Part of a small language model's weights: vocabulary 8192, a variant of Muon for these matrices.
Each number is 128 + 32 x the weight over its row's rms, rounded and kept within 0 to 255. Layers, rows and columns count from 0. Numbers have three digits each. The size before them is the row's rms in percent of the matrix's.

# gate: layer 7 MLP gate, 320x160, rms 0.0941, rows 154-182, columns 0-159
# up: layer 7 MLP up, 320x160, rms 0.0963, rows 154-181, columns 0-159
# down: layer 7 MLP down (transposed), 320x160, rms 0.0399, rows 154-181, columns 0-159
gate154 107:103130152135100070150133124150145176120157111097151121153080118068161085164141161194148138151070169148157115161145152125123135142116146113148146142124159152149076164138169111128116143135112160106139102083127155126180117143170121055153097133022127079078163146132086109138210131171132122074079168132124149109075139157076140165076127075140173124108098075155128199131118089200122127102086089099157131093085155126157087125081122115105122133138108152134149114114172086192108117166093081
up154 099:145164155148090116144144142100118131137060192123156077072145154113164145161110150121076126154069103145166125154158096126159114101150154123067159181081130119157184150087139132172102067091163208136128118103142189137122144131116128113158163076066128143168109172098122132091089110120121141133102134113115120147132145145180097107068141184095206140174200092117166123139057087114112143122119137158123129110142135171097156119111143123112139098166087172070157134086191122101100083189149152
down154 098:121147178182166165124118111150135115094101126187155153069088153162144213109116128143117064154180124131125123184119106183130119123065091154093113140172106154086147142100144126139128113143144120152163134045151135100126170111111168148146110146163139159127064151112079124200173121133095082153121111102148133122138116113129134136127112074135139107152097122020146168130185088158095109104149151158078130176113038190116152182096112115099151080133123089116159121115109151130163187131164105
gate155 106:171133118124103165139103111166106171145181085169161056110155084138141169137190147143126143143171108086150050102147127127150164162120119086075133110099164075105172143134096102105154135096132110195150105155044181171108106091161142117103135158117111112152113146171106162152062163196122184072127135084149072128079072106134130146140156184072103076123132119158120106088130171128124169130114132082082089121107130163124124125108140102115151098056082124103148082128122164153141156139089140
up155 118:080140099091095093178111132037159078123114166113098142101149100093141112152115101113111076137111188106057171137091126041175130125144131168106087165126080158150127076116123127152169100185136089142158124107125106105171099142112149122165092176165171160167097093146153069067129113146135057206142149165151131121182153150131073124114066128147138147139123144119198118178076091152121116132076153168166100123097155117131139119131132157151147150142101127166141090144176100144137104140161091
down155 113:079146080106117117110130163133095130133139145088095170187101144182160114114078081088098093093151167081094176151075104195160156111112157109121132117135108135127100133118204102159133131153116158072135160100124115133165081140062106140141100117108164153134084121112189053131114133191153118156074127143076154097101169163133095152179069114121146175144153167127156122088159146133106133187140072128145132118072125128099085111214150098094092119145133122188115087113115162140079083149169136
gate156 103:168111137164133103052109044160049117100151124077150154148128093095117133116108111142045168162109147093108075102126111125187169142101138150156128082129147130146137130113132125132102113140212131159155136159149104159089099128134116106107145113147105090039122129175170112131214122150107122125068108188081150080112125149206124142096135113181081107169098110136137133185122144136129171120156094174078173099127142148159188097158141079161143178125114152117121102095126096122145114124175113
up156 101:117130108158084172132116174160151149107143133151132096099148171127118078146163103114142129114097097125114150094120113081133117127126143108036133127135152066127133137179087200130139136114117151074141110133122153101072084058151078116167126157123116111190115151160163085122137114124146112128143140091164088134104125168073165100165064136048144130111079089079162127068079180099124120202064084125181147078059169125106120100071167090170174129122134123130120127123096108148088150170113134
down156 105:091115142104189157155128158133151129114189104096153075125121135135146093106200085106124139162110135093091129195119112132111095123135137147167066104100139108124087091167153211117123177150154130117106137043139077085118097148136096112184140139102116197143108173060083142090126123089124118123094198146147130174115094122122129138171137026106141090122104146135177071136075123073136113138164112142131121113106099119130124088110097165118146048064130185172141134171137123128098136140138115
gate157 099:156099111127123148120156142145147129101108106208132100132136140128106116168193124121179162100098076116087090085125126158133184148138159090152146178179127103141135091130127086109059208162153107139147125113146116181143180185106125161113137120127181100112059140116093141070126136104163137192174199139113130116098131049170100122078122118133044138170072091069147159145146144104121136161151163161093109134143116098094149102122162112165125140089147175119158136095209126133154078150137133
up157 098:129064126119128125167166088128118117147069150134122139134144153051086131140145109137111129198142157074125173142130134148110166178126124144130108105143136097127126157093184117126112054075179143135147073107167192147137107137186166102182100114133107037134108109087085108151162167120165106170125144079064156115110069143125105114135133174109141175079151207152121106125117085112139091131102108141159149118118144112132160105205127203132159165091137136120143109091143069160139050104127113
down157 100:124144124144091193113087144154184136079166145201116111162142168175106141164130126172116090120135118094118125093103069149136037174116116106170147124116128130182139101145082142088140165115122126154136149068067115113101181086101108143144161145149105187085148145127132174159110174123140114175169173145156106107154159104146117168089122067099131135141041094095065106136129117143124114111153160140128140125156148090093076062090132160105116111115134115106100162130127097072140190084087206
gate158 100:123069069123183131129133109130103135181182124096146140074160106129135171114134085162125069154126112160098158077152158150098140146158155102140162159132124150160126085136092136135120125090090118098152155124163092091144191157095051157160094151130096187130104114116107123157047187127129144111106141052085166150117191178169144122116176181152106142103145149141167149111105053159096138152134100061058141086119155119157079160142190116177147115137117101110153094120099113140171121090166117
up158 095:147175110141164145093122105136113079154124138115153147123120094071148081110138086092118119118126121152129125081109131138101149141138106089143084147135101099162128061127150131191139133132134110134084170139156090100159108170062098159143120107153102114155190137114158169100119149206113133130141108147063094161176161145125098149120138127099113073123179181105133082135170146136202156165079203030122097168160143077136144072132147182104073177121138082119195087138091132134084103172159129
down158 100:140147130136145139108164113132115141084146125099178127112095115129122125136093130085142068130142103104131107180135075098125093181109168215117098171109118113169160133082118073182172144162161109148081161115145102098154180111147161146103101124166174125069057080161111191184123105129087097149105135130161128140149147118104197096151184093117120101151123140160160159127143146072132099086162129174137196147133081157090114136092105115122098125169130111166106098099133178121176166075100029
gate159 098:112116154184135126134121163084148109141165130144107155135068041129156109203132084104123151120136129173203131139117060176201162158091095125157050084179183111107131187114165069135131114107199098135175145141119180155136139103124121151079140147136121121110162178138145115133150110128120125130134130115152096150104117082125129196111080153186064131164167137164134034100116098133066139110139115148139123125121120123076192128103171110108104085164095123145108130148135149110132094118142088
up159 091:158157108127133117118083085113073129107137181113135043121161116125123150100091102092156116165152202144129113080094141135125103101159170071140132123075161116156074137149141096132135173085168116067137136155166110166123174172135117100174160123128110074080118145119138141173126113085172124143157047176172114109131142122063185129121073167208164144114182148139115150097141136173143196095130142050094148100126115056125138138120152108081167153092175143146146125132078135150141115121120114
down159 097:134133135125129139171125138103141105181120124164113130088062110177154121141162216162139085103144079127173095149133087157160192158102149192134115128141122142145117050064090120151150082125086115178162099091159151110101209130125186086146132127116147095087105178157103133093181124111151187176102122099148096216115090085150140130118123146168150127126166110086096097141160139158140101127111143092136138106125079136130157079143112159125142134192103086148131121207136118129066095102139076
gate160 100:126188106097092141165093069100183125092128127170158131148153162139118109088105148118143150109065145100122124152124175076154071144176158143152155126128129111115125136133130161077070134083165141065136162103107134127151123118132076143157091079132104146112101137091089095146129171097120148117084183128086159178105142064178179145104086124175096090132157133124122153181185096117152136107116133178097143129137087185125087071204187155145097146063120158094170100110131118174132121115085054
up160 103:102181064117116115153128143072087144149160107100201145102182149130178121121135191129092123148148189138089149092153126069094072155164139113199139081120124168136102125156140162151127120119120123138113121118160178091153153091160119144127068107074106117083142133096121099139110133211128093124109139104067156082176104086169145177128158121097164172102153127177097090164100110152122075118096115075168165178110102130123143133119109136094092113090098107141107143216096128164147100146204123
down160 098:125125114097091135098078051124133142094160085109144073173130124158120104083157128172107143101125122138145126078119133113099077137115132148155118155163108049126082174091122104105139143055155090078108065122117159095123117138085083157146075157158110076192106137112150132161101143149178187106118135088126149134087125076162180084121115153162182081151111106168096124133120095099095142121096093099194106159203104155105163045133096177151167093103084148137152114109169123171127141124151143
gate161 098:086111149140099084140089160132165113056138090129106102191116169126124196149109079133132140177102154127100172133187146141101169089137201153154122196108160145107117105180152132144146151052129126135159101118223124097150116092077147118184125156068119131153136138152145147113124171147144148106237099114163153147146181116134165122105124091155058136157154152146133092128165065191116142128093080115095147121162147128134107121093163106142149135124151186119121135150086142111071115138142088
up161 094:111202095160141151132084143155121224031154135204097169136073101133107085160153152135118168128070167133129108105112116125143161170099181112063093099094159127115182105127180130128088083099116162116170101108149149155105145092160105107090131107102124148127161180160134163164060096075076113136177192114135132172147146117104166169118140123124132145096151149125090132103123122124167081168175105111138133115153179124116126176131125106135163115106154151159161072121112099142065133150167090
down161 093:114129136127116104162165157133084112104158114085093122071125086124108179196117141132146164197121132109136098170149162094137126110138143153173169212105124163116087123234132079123089164117197140088116082137183086191116181119113153067080155143117084075118152106138125090131143127157128113099148109157098163077115204144133150100150069149132150117150127123100168128108134099159112174141092206109136126179130151074100144131121178175114129139125139153142115150131114143105137103061085154
gate162 092:135117124030057175186127096107100089135125149112091079116145139172128127115130134128065194167108098195168117098162129125160130140146164074134097130119103184144149181162118175153084138131147128093174108153154124168093165131064164128142087136155168091131133073132140120113100145119138176131134176140146183085115143119076162137135154145166142071106140144117143085116081111132124134083130076174142136119149153092149140126140147132115119116131107217087061155149165146175211137184114130
up162 103:166131137150147189168155109143177089051086126067112152175135066152116103134154110141170156132145181135098166132092101086114122107100167142119107164142081118108107120184148177156142110107066159134152154158135149146076133185093126142089135128140104138159132105091042138168151091132133153154151102138109119113146118099136118174165181133157084127144152172171089110089155121183148147162171144133099165090101114144138147180149120144190076139142176193176098136201103170087135155169179095
down162 098:118155171078114100115114048130107196175170187174131098163098125151160069119106123082087141108186108161114129149188101148080140144153117100130089126112155147140152147087081087110086158159216109079117085128162110127154131090193163127124107114102113150107168102169183130148111198150104155151136123155173172130088149170115136095108099096098159115118089108127163101139126115115159128044062101105142168118146096105114104110076150124112098148133098080097156100101142175185125149101099146
gate163 099:160105168132147084151114140061127126102153081127072145139077139129109130102134115123145149091041125117138115131174123119049083096146094110093158147210130170191134105120126142127092057130128175134163084110103068134141178141131097158108099156096122163124158121036087132141128150162127126145141161148116189145137133106176186154098052151167119159100158117137127160087137155081183158124142171111170095122068118100189119116163138110158090166126175117143132164130136081123167160175112110
up163 106:144138099163116109117073106167161082163103111136078190070160099125106123151154156115109119166147116135099140118114127122172169136110124099179117133111171070109107181150073180140049049181057106119082153099111104109173122095099152148188158147112194095138118142165120153089103125103062155118134181122134125167092063147118140078118116168096164096117103123145111070124147115152085147090104059142112128092145144156110114151174067199124146110150174146147162158133096101115141129160126106
down163 108:112131082144148192109106095150108158121170119097159148180155175163147105127176166153136126167130128164168156112147161113113143143130116119116121130170130115160104102147093174118180113129170102113091177156151129130158183135072105155097120091106154133153134186190157117153053143131137106115175093149079151142117129150139109081119166096087090192128127107163116091144098119172103121105119094099090084080158163154200188235116107137156156086145115164032152066101129111121104090138096125
gate164 098:152173175114143150137149159107138166111087084107114173126089167191151113130113093194148143107139131131068106208139115135143138154131095118096108163153061104045079150148095115144133123187115078097071134119052127107095156119106062154106127116114156105192130130083203136146115143164106104144120116130132160103114185138123140168123134140101145125084103115100111142146155122134163136125171110125190118120040140149141138092105118145170086135117186134089153116145072114120141166045123057
up164 098:136096143188146116182156095118144140131102099085125122120128115123117072166161105178144149136121167168104132098097094129145142121112152101132181122158141158055164106101151084123222160136170169051082155121164081081125094053118143069118126136122089153153147159142102046187178091156092123121100123112112112127103163100166133120125190133137118153146139172132113135119110125096079133165080097168154126036196129104162161126138139094134132144180172127103115112166152168127106146083090153
down164 103:162164162137155082068146094092122122140143163125163170141183123175102135137143110071120067152095144090109119142083123129114176117144154159158095082116058134158126160131139135129145092133052137094139145126198138085166189113139083111191158098106152120145149136075123205121142168094095107096104105161166130102141098142132135027144150134129145181098104195105130185131145111162081158083158167068160146105142118150109118101145180105170117121162123092091152090147093120112137121155194136
gate165 101:159147154073148081167115141125101075200112144114105033063169116074114093131153168131087096152148162092125177167148160132163114193091090105147126119097070180099160174127131110110102165114162083107132107138124122064160122150167135070132176169179145117126127118118158049139130145129130139121103138129134122124118157117144100123091098155127088096103076160178090146152113149150075153084132141139072138100138092088082109098126133122097115112121075078141132204152143165202105152150149150
up165 099:104092103124170136133125174154082158112084129131119127091181068123139129106131133110124096154112164165103138169180070096096096121080179097109205104106142190125123137141162138081128159180108086154146125129152142130174150142192130143148145122148111095086075190130114117117119200099125162152104177126131169121182155062149120139095171154156085121091096121148091160150051123194151163123052134175099156114098111116110142045137136172151082158138112093152183141117136123129098169091111130
down165 103:167157176078117126105071122149119098181128126165180146047091099140140114091139123126084142118121154086105133110153128122104124126067131144163182172056129105123178173131104106181147196131112113096136126125091103079087121045121126056114142122113133114088100065148087114138092106136169161051133181149121085165060123173139101117087186105125147133158166145118119109136144113137057131111103132114077154091111121140123147136104136109076109091163116114154089114063130071094161129116089097
gate166 103:105113102100115120159132100103128164140158072116117070150115085155177163121117164078131157143096060142163117131202112195087123132126152148118125122132073093179111130139126070145137201149123106118084134108175148116174144166121074137158144153103096129195137173105208078203080085118059110114123162104099098129081076134126122174123127111099120083132106082161162156140170136162165083115108183108092165092161147095169139098166123119141110170132081121148124121110077117132111104065121120
up166 099:067080148113112097178091143140091107105092100138114087140122121088091130100149141153163172073140150147097140149121121123119086159150145111183086117083148107105108143142193129134086165137091095165117098123068171126155156143136163160072166161115129049129147122082080087193125087090168154115170135124126093119158111163119152120123085132107059111110133139162118087122088111124094164124127133166098095147190083061097090121118034121157074159101091081088117106043108112137134140093138135
down166 096:123114140193148157133118090122124102143156127149178117155134108136161174179194127078121138025140191087099151168130161146096160117171128126132138135150158098103116144121154176155131095116144194103116065123133154143140179151080127124109130146016101070161136109100142117121139154114177138078119124097121152087132144136108147189134109168165165183101183140132153133105132099119138138174129111106132110083059139141136151139148116189121122113160084112201149173161078102130140095045088122
gate167 095:097113114116104142122097108060091188150155128156136116086081175123108090098127129206093114089103079144117129143176177119170086071130172123151174097121184112105158071123129141134185173093129175150163093134095102148070181101077207088108163102148081068165113126142118141169120106181115134133161125067108139123120074164153124164139122164120138153113203113169154132137121105104160119115165134115070103107153142060126130156138174119093133131141059157109109163084094117117092111111107125
up167 100:138151142112106113159126163177115119130101117151130119142058113099129108144116123170146131140150119112067163152075124094096157113119111141102094124185088149165081134181123169173147099117122136076067174116115161131180174159123087163124171128114193123086131153128109154120076122148109114224114174178151146132145131123096097119117142123155157102183114144124112182102155140213113125166095083158103133111147147154151190200081074139121197128171172120098151147156175098101096071190114090
down167 101:114102147106110125074119095167086124100108104126159172133078122148156106141117133154111177115125135108087193117137117138162144119081131130122135113134155169107091146135183119140130136142139089115096128152134101118112104113125117167133125136069219139112141159131103093143133168114208182154145109174108186089089083146171120212093151137097077216152146100159155162066178149161170123147159162099142107140128115127128100233150082149181168155126110088101156126160146109116156135215088098
gate168 090:157149165101164114172125100166084150054142145119109135159151104133136116148137178162148131120132151043111140137114147100073129146120119071180167110162173145124106133112134126056108112136098135115107083158111129085110109169106095075131148198108138157088139085162122211091108124159162208104108098101074104092062197167108117140121109126142089101145144116123121177092153075203100123127146156133098138145099144180096143110099183146132090155121119127112119080142118106145140026108103150
up168 093:142151083138132150093130116133161111077074129083129113194163132087140140120175162150128200122157117124196117167138075109145122091110060132177116056147123143113058092089104144111132086126151108123160095100117145081092064089128124159121144145107139160085129104145100113125137125123131152043078139159137128147105180101140092115067090073115124139090082125187159121128152111158079154170119124130094068131163120174113101152133136125174078086110098092078135083144158078103087076168154094
down168 089:115131124100120125126163130138106111164124195117181137112081121126103151162116099206117076066116121120145063130110108177123105071137159109075163143080105145159192084114153152125102149116059087097157135183131159080155144164122116147148123096124104115143105108125158095102122123153162129159120106177131157184146111138140096120133142210116108136147108112110077132102082147144173143171104141151127182146098022138133082137077153083162175141138095149191189104110059130141167182130108166
gate169 087:104132109136161168146066125109110143138061147137150184108099110087101123150100120144068135188170136151147168145152172116121124074140086148121130163135130083166165139132093169145147111147160060177184099168083128122093053110092127146165160132122141197156143095112130147169067100121154123071134114132142147137156078104092115099133164133060158146088131175145095110112142096143105161079054152128121081138107117124058148106140084139114113118120170189130133169156173173076146154103207119
up169 094:184175066171087163104120080124118125185218138190075142193139161194154126128139139162109081120148094131118133099143170108135121102101189079056175130144140164138140130129154133123139141188131149122131130133103098150116127089086181198117136120096080128151046160124173186080108139116108128107121139170115142122104172158127089189125112127095101045163155119125154157125128095099118168089105140173101131095094121120124106180132145148142112120183131135103118156188151132164152183126122137
down169 094:103083181132148163125142140065138086128074125167148123145130126063152113119169070081159131131090177078150195111130135136113138123131119130198079175148152087110182165148146119115135122109166106152138131116103126110119063140175146085125140154184174114137155070145113142118142135129090068164137180117162137120150124172133119111124180101145137123061123176187106118095119112107132137215114145114130147174118097082049123133189101108109176149032137105145175102105108104117157073148102126
gate170 105:140186152129087123143143079094088154141076081127139088137165160144103121085102089207099123157101103107104190097114161155137192170161178188136127148179066127138190149095076165126105132105132103151088133117120150168121137159147140063100128146081130129117111124122132105068114133176170140119120150108140161111150120150169089176110133136120104132098174146111114118087092128075109140158132162112165146170156167047140112146203125075081126061142110138132154097150164145188160074147186134
up170 105:083134107148117106130108147098132106101108105091126130117154184165081137076190107149120102120129146148112140115078139148154141150157148139174100194161036119152147097102124124107125077136152070140065132067196117124102137100132132064124135132095145092108100100130192137111145137136139093118135168099096098095081162096131084098104153173073085149147130145121122162091157102070087063090076176084185154188177106100087081138153166130115131136137135152116180098086162163141163119075141173
down170 105:084108120110182138145150142167098100086122104104128089172115186146075089103124158167094094123193194122153088035110210197138127122098120127187120133097152168171105154060163096123104161145123114163106153117202131088182127080108074132110166096132116140128115097201109137169154150114150117114098149111127133202114124169096110143077108138149105102139186135115130119114072155132179159098084133148130105126164161115094054100128129142133117146096143090153085120094126112135140152100129166
gate171 113:132113124124170139113111027122170154101137160131138099131166148094149162095079100109170076153116128104117102146046157105099198092142176120136140142133096107142122093113151113094152145098163076129111107097188092096147140103162177108128072167162113109099089129132144157155132107155142138066075153097116185097159079156114165142129129204146119127100107147198137146106053161154140151091124124075132150182111131162087106097146137138102139159124095159123168081099053142153070096152110075
up171 127:158088154099107168134158158146135095122089171166132190150088156125118106138101123137130151137064070128118128092166126155198182130121097168127127137169159142164110077087107102149124158158095090095116098136145120156141154196141161116134140147122155165104147096156146105143120082176090111194129080134148138125086113170083109214128152059142102170115134032125160159127150146157082105200152112126085051081161159099130097172088121078167130142137165148127123201117132102155142113144121125
down171 116:139124111138115101154163149143128111146127094146077105111096167066110101156144153145119173000122139101094142142155137130126116168117129127108113110181163131129121128088112136124133131189080141083096108168136169170122134143137131127167135133162134159171120129167096026134140158069137117164143107138197135114109124103160044128115137048102100085097132113122185122114159090094132113165176144151113127159069162124131110196119148107139154083180180112128101181123222159151113166128125135
gate172 097:134092151105138051055122084132122161108096163113135161138150136139123149131120123053117112187161099077123170099141131129142142083187123119145174156158122160085127060160160083159084091104106145088189114142114125120090158054120148125090128119056165122162115122111101184127083131144161136140121131143145122123113106136120111101100113193152079114163179146133169103149126156150090148140087112151108102106172219124138208188115168113116070118101103170089116136175156116089078107168102126
up172 095:115098172080103140143129129100118119138122173130180145139147125092073117156099168120152115155184106127125080146156193156109075142061112115100094093086060114112112188068141121157130087139113175091158143162216158161133108096164129144118100086174109035140125145098101087215179169136117147152148157071083100147131159155168069153157121114156137090163129097064159155113117157133137170098142091151131088100130082105149095094081155118172115102150122128149131143095136138114100141143125167
down172 093:141146168129128125118139116053177116154142081101090161163086110090140138110152113121153094076114118154136108183092112118109131148098091216069036116111175159119213086136121127149199122124151105149124090121166084153169176131131153133105119135103103174108117101089140123131095138186051158131080121110140165144088173112124160147114162134060124142099074127155126139133126140114164122133048128109153120131136050080105077093124090108124142124155101123156132126125129175157080206141113131
gate173 101:101129163121160148137162151089099047075100139085093135144048131128123182112089137113147084115136153143135098073069139120091161099139110127192069159115037132107106133166157169158125122123127121095125127098088102199086144177152141147157148188099137149122147107095164111137082090159135145190131128052116191100142121149125172118150166142145100114114124128159161145127092122127057099113117103108130133102084137081069088080107130095154082108114100102122144154070169116068106127075152110
up173 078:113103106110194127187105099084119126110118111139132189084140115122133128142165115137147167192140142076142159128141117155111096133163069114111154070173162137104152069126144117130108046116133109165162162153161102111079104147105082157134132118158089157135094128131099118157170160103096065069109100133143138115122104045102160122149141151115127060123101091082120115112177098123171180135225128077085120143165147136183113181159136177169141145161136117153109124124070206108175134097116146
down173 103:153151116111090139103145156077121117099121178105117113085097165133139198097088139085118090089120160169134098097059118085129166159147136146150130154101054125121091107174122185134105142122105134117147111068077136186092161139133115146102129154083150103101154099131134163134073041120105170159112106075126163137108120150127164176090127117119112139093145163179149123139108173155070083154074149112181100127064115086057091074145119056150050107140087126101156163154118128139100125093115132
gate174 097:131090101164156183098122143156128117136070148147119131161157154144068078173118087174067136158125115131124127183071180134125148172132114141107106180108180131163118161103163163122114098127122105166131117126132176083132106089145159133102113161131153110151156106143111140219162073146114082099101142109192133170132184068098108137181146105104066169143194161158126089140117123096161106063104127073091095111128102084109081118123044152134108071153150094149137097085115091108093156113159111
up174 094:122088105117117179127118165047108097168131118153150143121133153143084156149161118114118108083123136146147117149113142158112160141116105212138112189107138112142085135112058118126087127164087147122199168131227088129131105137129050055109135146129091111165089094149096147133120173127095108105115106114088149094190131066157111106100156126136144135166152107091143126112192080163164082101147089116074186143117070142144062101160172147151161123115130078095112154187119168120086097129112114
down174 097:156154172159185208118133158120121165098149148099155178089115108098110104123081159149114118107110151153159138066111111154133128175189088125191085106080161106144149132167117180084135083176067130126196145112121084084143160070160126183137100151094122101163136147093125124131126145153142180091094145131086086148144108137160137124161081136117076145093122168164125118096119114121154055115187165132153152138127194132116111106122098090110112182100143164120120145040132132100138047150156088
gate175 106:144135134137127180173149118093150135112094106116109087185199132083090147157118120135073105041156124116168113164119123130117064081078130095042087122197165173093150147044134123159136149112135162145125162114116095126128130069126116136084125079109132117135170192118108152136137140140141136077074179148182130131063114126095155165080110122167124095133101144134093127150110112167063132091125123102134098075089125045123136126142145124116105086159153100158168104173113172147082110087112114
up175 097:155116099150127131136122142200199096105159138097105122146132125151140199142135158182068100140141121109166176201084105097068146151080097134168172174099177138199087156078042137125127069132161162096080092182160067109106136126154087167176131112189122129113136133153159120106135164144096126072123145115124093171161160140144131153103091085184123138175158140104114118149138066149135122128116080139141134104183144123116139187109095111113136092129145126075125096174106099099159130094114113
down175 103:174188167110092099100128108140142118171129125115100165146157097129107137148130052152073090088160124076164132111091147134168140085095081145130178180172195134102146060160103134104215136120186151122111118111164125161138115172172107149125139155119180104113041104096122141122077097118128146132135119151153133157167128114110156079104167090180121131049138159148133088121072138168091092146186111115106154091087123101139081063150154153163140190090145153096139124086102131129135145127128083
gate176 113:138141162166140150118135079116173172118183098188087086193116063168108120175156038103125106115158136195144086135187160130123060128173098129126180080047125154138177108141139130084093172102114090157122150083097075090114147152098130084091098163063095105082140172134147111124085128191119147109123141156144128128127131168100103108075128113172126104132143140127129138166121165072149133097084139083104106123076113133124134064079126139130137133090163151142120154137090084138119087156145142
up176 102:069148117109215103189178142096156166157085163049124111170133147161132154111117141124150096156127130110106148117101094134154160137082085107084111145185175117115073144182153134179172099103133117131150101117095113080071098167131106117171168110170128155091087140060118123129181139144167149120202158200150132170118116115099142132169115136103167139103125112095121092093099100093136106056152078162138110131158165138110097130115100065130142156109112053157183110189107111108107134114141116
down176 104:154130146146147109131098155120103147130147106104090145106121096125149152057183079098117171181100187141133060145142100160178087140087169154147106104111063117154110136097100159087184156122152115167072149110112125139149113145146185152101049118129159110133153109146234186133162151143101145140138165192094073109153139117149158143098131120120123144092135148178109122136143138112185137169131150087143149193113120193134102144138045128090147095174108140170161154114143116206093120101153147
gate177 103:127196130027101148121125172138090116120134130072109160137161149161112072105065121097130083159146094091132140130144067116086135109113136194111149126125083114128147118146161121150142152096128203139108146114117137119116108090112102142158090107149119152118158093200108107140134163096092147147175189114099135114094157172133104152139147156140125164086084168091092154176141187145163074167102066094125113074115137061093156080128175129154060114123106120114128053125114126110067162130092074
up177 105:175142116124135096162184084075174145126088185124145139177167146157085157095151128084150151124160138093172159095112152099139163111113125114045167127125126135082131079124152151188114110089073097162096142111134119166167153159137086095160185058122150155174136124149087148086194131125113096142180156180144125143096123050166139100141136165137117054146134141148107106127151175100152145114156060103082133175101140138168143121093108162183178118176085110110191154136162143127128147122155098
down177 101:129144150117162131130108133111148097068145106130178107147193102150164089137104072097120151056214118142136114088166134189102137112121110130057205096079123111114162128151094147120090140148120160124143155157110080137126090175155147162169157099126113111093150176170120108108155158139120122145184149087079167097162066113142156135144132105116134133125113144108064165133124157098085082147161117099080137138145075212106117085037103133127153062181119087140135104186108113139114119110108088
gate178 096:137162170075180149126128152084096128094080147109182125069154123056115143073124140112130126170121124098139101165136104141116115149081091078083087057141116130030125082207068163097135083148160130106132157134116117118117169103111106132111163112125171137129115120042132081138126106124190116134123171098174170105124128126146125090141163102156101077114122072160158145096151065152135129115156161077168134124085129176147160186164139113152130173126091140122125099077094098143098175121093099
up178 098:151164102092157141191134147115085112108155198101062135099051145147097146141149124110145073140175147081163103142138075133126149119153104174185156136132170127125132108163137106161105090160112104089127101118114097168102159106089142153058206165121097156107102100115116086140140131095126154093091145143110110164087102135176109101168075114118141167163121127136118125106158126109108186133147131073160096150119175101073108177236152096161105135116082134146063110137166131104139091187075143
down178 099:134126147126104129152101217204152221078081128160145162180110190139158083163112122057160166097104149115121127152109164134168137115105111120099169138125114131118136111133149159147114094121075172141104119139120124137089115132072111186130117167112156208107128152193117114139135124120108120130130118181122102060157145141136110078122101102151098142131139102160106136138123150120092125125147148126194133124119129095175116106129200164135089119086091088150074036166060105085057099116121103
gate179 106:095121115197184228133152188113149094109148116114079080114141110089128115082139093115149120118101105122160141149117102139162067172109155129201106151142117184140148129136178131118127045130173129151157109095171123112119080112128109125102114121200117103141074130135146115192111088100149108163142127081145093117090125123094146077111107188152070095112137172139159138159086134120146097074158078118134160114119167091169106153133160072112086146127145161165169064121058157158151109113128177
up179 103:125090103115092130159114134123075141182094175098197082116130122134190116192068103137151104119142094143105099096157169117072145070141175201114133145148137156168174187104104149085076152101114119127105056130105125099107129167106108131139078151122106101152150080084115129108128105147130140191111133128163154133125108159107125128222185108142172158068126180119163145153127155121230137130115175158162146172146135104111126087074116124134094118073133172089136153108155153131157131135171129
down179 097:085111111197145144090127106126157133127175091104139131179134122066123147050088128139160135119072121121089100158093171134091172099084049128065086148116179147083113168128201150112115085183098170146133120160125167098106153088171077102078085167151104089113147115134145137175189102083160095135144111110108102099080120139151123118159087121140129168071113095124139141102110086169120087135152102161115095154132119128118149161132166086133121156221104123177171118121086131121164150136085092
gate180 095:122144157089149162138106156139065132091164136153134087089129123155130140122099194150097087120121111107116144145091139154149155114084178102131145138103123151205112104093151134152086085189128145101137117023119079055143174125172127098086090119093121178073148115091135145135122113168189104145110143135179133137149154125174139113115115148126162142152178112166091131110110102132129159105087107130165159174232103141161101128167163083109154141098058118174171112056132186132112118157106166
up180 099:149153150116161108117142088137109172092138145152134157117144179124152138066129175126134079138120097220162127120162061128122116143124081144144122100111169181185126139078148141111118112117148138126115148048083106120120154188154119166119127155198115115123172091130128139171062121120154137109158174116089152094123153124124108119068065150088108181058139129143108170147112138133106097084141079144145140199099157126122065074136153093129120100142115103135156153100081185210165151155058099
down180 100:109147134092195187179125152148165098071108086149114159068192116107134108102105114150139142078092084101076102126134123156142119086133147123118115142129112103065145125106063153038171115084135117194122141128093172144177141083143087152186102098091150159118114106092149096103143098144139140095211129170154167151145119138019121153129125080094109121137155071156125111115063073134098138176132175136096162155117118109141135128180124177130116151098140125113131086113086171111104130143136127
gate181 095:102144142059140108110087138130142097120152186141196137089153142103166125136130104193102159155032055095130162159146184106104139118070109068112118140116100082134182127091108109138107150135091173139094101133123121142167081065098174122104172102157114112178117098158177179148128132114166113078153148126159119162106098162157088156094133115162049117163117142141162115108143109071111123109090051130148133131150098152177123068127082126142118150130058125139115090116165128089159181126090135
up181 106:167142168165144109148101144083139090120153126129074152146199105150138164166130175140125202165108159109138168158128062129120115136128076135137101134144166118156067116132185138082151159113172084093136145106098126101166157194162089136170162074144195155148179128190139164122135154157108097167113090091134104160054169103123136147091131134168132159133148087108113137109111124112116095131136179075136123191107090087124045159172194143136055140106102132124139111129133156148125181174145103
down181 101:080183089144153146121118125174106066129109131137136106110118153150104090093136172149113157096100092133121142137137196122134163118129130074149100127086110109166126085181142140199138100145132127137080074049082103130122173112093122178113090118108084153149123179055114041162152107109159165098180164137121135160097118114109169157122170112160137139107185113140148171115181138033033046131140185134110125143155110087094104118154157141121103107120163130120104125090098133150123138140101125
gate182 100:106130116142165176085127192140122149165174093087140137099118154154135152162157169124078096117171140132120089147135151114153157138110113123145102108095119145110138190145093172146128118170088117096139100165100167044144185054099087121104126048106187206124114178076121133160091152105138122168098148159096058104123079152143164132132162118122085136078147117182112181111118111085149172082132138158129076134153084141093166132129061093120104086116143182156134159161129172113150068120120113